{"num_hidden_layers": 15, "hidden_size": 256, "num_attention_heads": 4, "num_key_value_heads": 4, "head_dim": 64, "intermediate_size": 768, "vocab_size": 8192, "hidden_act": "geglu", "norm": "layernorm", "norm_place": "pre", "norm_eps": 1e-05, "positions": "rope", "rope_theta": 10000.0, "rope_fraction": 0.5, "qk_norm": false, "attn_scale": 0.125, "bias": "none", "tie_word_embeddings": false, "parallel_block": false, "init": "normal", "init_std_qkv": 0.0312, "init_std_o": 0.00572, "init_std_up": 0.0312, "init_std_down": 0.00572, "optimizer": "muon_variant", "learning_rate": 0.00893, "lr_mult_o": 1.69, "beta1": 0.95, "lr_head": 0.00837, "max_grad_norm": 2.0, "warmup_steps": 200, "schedule": "wsd", "decay_fraction": 0.871, "decay_shape": "linear", "final_lr_fraction": 0.0, "batch_tokens": 131072, "max_seq_len": 256, "doc_mask": true, "train_tokens": 906800000, "max_steps": 6919, "dataset": "wikipedia_en"}
Each number is 50 + 12 x the weight over its row's rms, rounded and kept within 0 to 99. Layers, rows and columns count from 0. The size before them is the row's rms in percent of the matrix's.

# layer 8 MLP gate, 768x256, rms 0.131, rows 374-381, columns 192-255
096:48 48 58 56 40 49 26 48 63 44 65 58 66 63 41 46 60 59 43 33 41 52 34 40 34 45 58 62 78 49 39 68 61 33 38 29 40 56 57 57 45 31 41 56 66 50 61 45 73 55 76 63 65 44 62 43 43 52 23 37 61 52 45 47
098:74 44 52 40 44 63 25 46 41 36 30 50 49 49 35 66 50 35 41 37 48 38 49 62 36 52 45 51 42 54 58 49 55 57 43 30 39 57 41 36 41 40 51 60 54 49 24 35 42 47 60 63 53 68 54 29 67 30 57 59 47 22 54 43
103:59 59 43 47 51 45 49 32 46 49 51 59 51 25 34 53 51 60 42 44 43 58 58 49 56 26 56 59 67 35 47 56 34 43 31 49 46 61 52 41 31 48 46 20 45 71 46 45 43 44 41 42 34 50 42 56 37 57 35 58 45 60 61 60
095:74 56 59 54 51 48 61 59 55 25 59 67 40 51 51 57 46 35 53 45 28 70 67 57 45 59 43 52 39 53 73 54 44 49 44 39 71 36 52 33 46 54 37 52 42 44 39 26 52 29 63 73 56 69 60 44 65 25 47 48 49 44 44 28
096:48 56 36 49 44 49 46 33 33 39 59 39 40 37 26 35 42 56 57 31 69 54 45 61 54 52 72 52 35 30 50 55 62 78 37 45 41 46 62 45 53 48 79 51 40 34 54 49 51 58 36 32 47 38 67 34 71 42 34 52 72 35 65 45
092:48 38 43 36 51 30 25 74 68 67 55 43 46 75 42 46 54 39 44 43 67 44 65 61 48 61 46 64 55 41 48 53 38 37 42 45 49 37 50 33 56 46 48 58 69 59 26 61 51 51 81 27 50 65 33 56 50 47 45 57 52 44 58 43
096:57 69 53 56 61 48 75 79 63 53 28 43 66 48 31 54 35 59 36 58 42 48 61 38 57 68 53 40 48 49 33 52 70 34 37 64 55 40 57 46 70 60 29 41 53 52 53 74 60 60 36 49 64 52 38 40 50 71 66 36 50 53 44 49
101:57 51 68 52 37 47 52 61 42 53 50 34 35 57 30 40 61 60 47 64 38 52 42 63 59 49 53 53 55 51 47 45 66 68 49 52 52 55 44 58 33 40 68 31 50 47 63 40 76 40 43 52 54 32 37 45 52 54 52 23 48 56 74 58
# layer 8 MLP up, 768x256, rms 0.141, rows 374-380, columns 192-255
093:58 28 48 62 48 55 55 71 37 37 47 61 68 36 46 52 62 57 76 22 70 57 53 58 52 48 27 54 47 40 36 39 34 51 39 68 30 48 66 45 33 44 52 51 62 65 32 47 40 66 70 85 45 26 73 62 34 35 51 54 59 56 56 30
094:42 53 40 57 39 53 72 43 54 52 50 43 56 66 56 61 47 37 32 40 63 59 36 61 46 54 54 52 39 26 40 53 55 57 48 53 58 41 56 49 63 39 52 25 50 53 58 59 75 61 51 32 56 53 45 60 57 56 64 47 57 54 62 58
106:45 33 64 55 58 50 52 58 63 66 55 56 50 39 75 44 61 53 46 43 28 45 44 53 45 34 74 51 37 50 64 53 54 58 41 45 32 44 48 43 41 48 27 56 38 26 58 44 46 60 54 49 37 56 62 47 51 58 41 32 44 47 46 48
089:52 45 59 34 54 54 73 41 44 88 50 39 61 56 51 42 44 69 51 57 42 37 50 54 36 66 52 54 46 49 63 40 42 61 46 60 43 59 57 41 39 61 57 63 32 65 50 48 57 43 59 60 46 51 22 53 56 48 38 53 44 67 42 48
100:51 49 37 49 42 53 60 46 41 51 46 45 48 31 55 61 17 50 67 69 65 47 51 43 46 58 40 50 34 42 74 57 61 50 64 32 53 61 61 65 44 63 51 50 60 51 31 42 55 58 53 51 51 36 49 46 79 45 19 42 39 51 42 67
089:30 44 44 44 64 59 36 48 70 51 50 52 54 52 48 58 36 68 65 42 76 47 32 40 41 42 34 50 43 47 30 47 35 47 56 44 54 51 71 53 61 30 52 39 41 45 44 60 33 48 59 54 57 62 32 44 56 68 45 42 56 56 45 31
100:69 41 59 54 84 51 46 58 44 53 29 56 62 40 42 43 39 52 39 31 67 29 48 69 30 54 66 41 36 43 43 59 58 37 51 51 55 35 39 70 27 39 29 70 52 61 39 46 55 55 49 62 59 67 40 45 50 35 59 53 56 67 50 68
# layer 8 MLP down (transposed), 768x256, rms 0.0772, rows 374-380, columns 192-255
095:44 53 82 53 49 47 35 28 34 60 50 42 56 47 40 19 39 52 48 68 49 35 55 48 44 51 68 26 49 65 60 64 69 54 57 36 67 46 47 33 61 64 31 42 60 37 67 49 50 48 68 48 60 72 57 56 61 73 44 59 34 54 27 45
093:60 54 50 51 29 67 65 37 66 46 37 62 82 39 61 31 83 55 57 45 40 63 28 55 70 62 55 68 62 45 56 66 50 49 70 53 58 60 30 51 63 76 61 34 45 41 44 61 67 49 60 55 65 55 39 53 45 69 38 69 57 55 43 45
110:57 48 43 43 52 43 40 31 34 44 52 33 42 54 51 51 42 62 63 44 39 57 47 68 61 65 29 40 48 45 63 45 53 51 36 59 58 55 63 41 60 39 48 82 50 52 70 44 53 44 43 41 52 64 43 69 41 54 62 50 47 47 47 56
091:52 37 42 35 56 54 44 63 37 25 55 60 43 46 50 45 59 61 40 58 58 59 38 46 55 59 54 37 47 64 41 52 67 45 58 41 63 69 49 41 54 47 68 51 59 47 37 63 45 68 45 64 49 55 53 45 57 24 51 50 34 77 48 55
098:36 37 60 47 43 49 38 49 56 74 30 63 52 41 52 64 91 65 41 52 29 45 31 48 51 57 60 40 58 63 44 35 38 63 36 71 45 70 56 66 50 40 49 28 68 43 43 62 60 41 55 70 41 49 48 42 53 58 92 49 43 62 42 55
101:55 56 55 68 45 48 45 40 24 57 63 54 31 48 49 33 48 45 46 60 32 49 53 55 37 57 63 34 60 60 67 39 68 47 58 44 51 59 36 62 48 74 41 71 59 45 61 37 59 23 48 34 34 38 67 36 53 54 64 48 61 60 46 55
100:43 65 43 55 54 52 49 63 51 54 33 41 54 60 57 53 21 38 59 59 37 60 45 40 50 48 23 63 51 41 54 32 50 54 66 49 53 57 40 42 67 45 44 36 29 49 53 45 84 62 51 59 43 44 44 47 50 48 51 46 62 59 47 39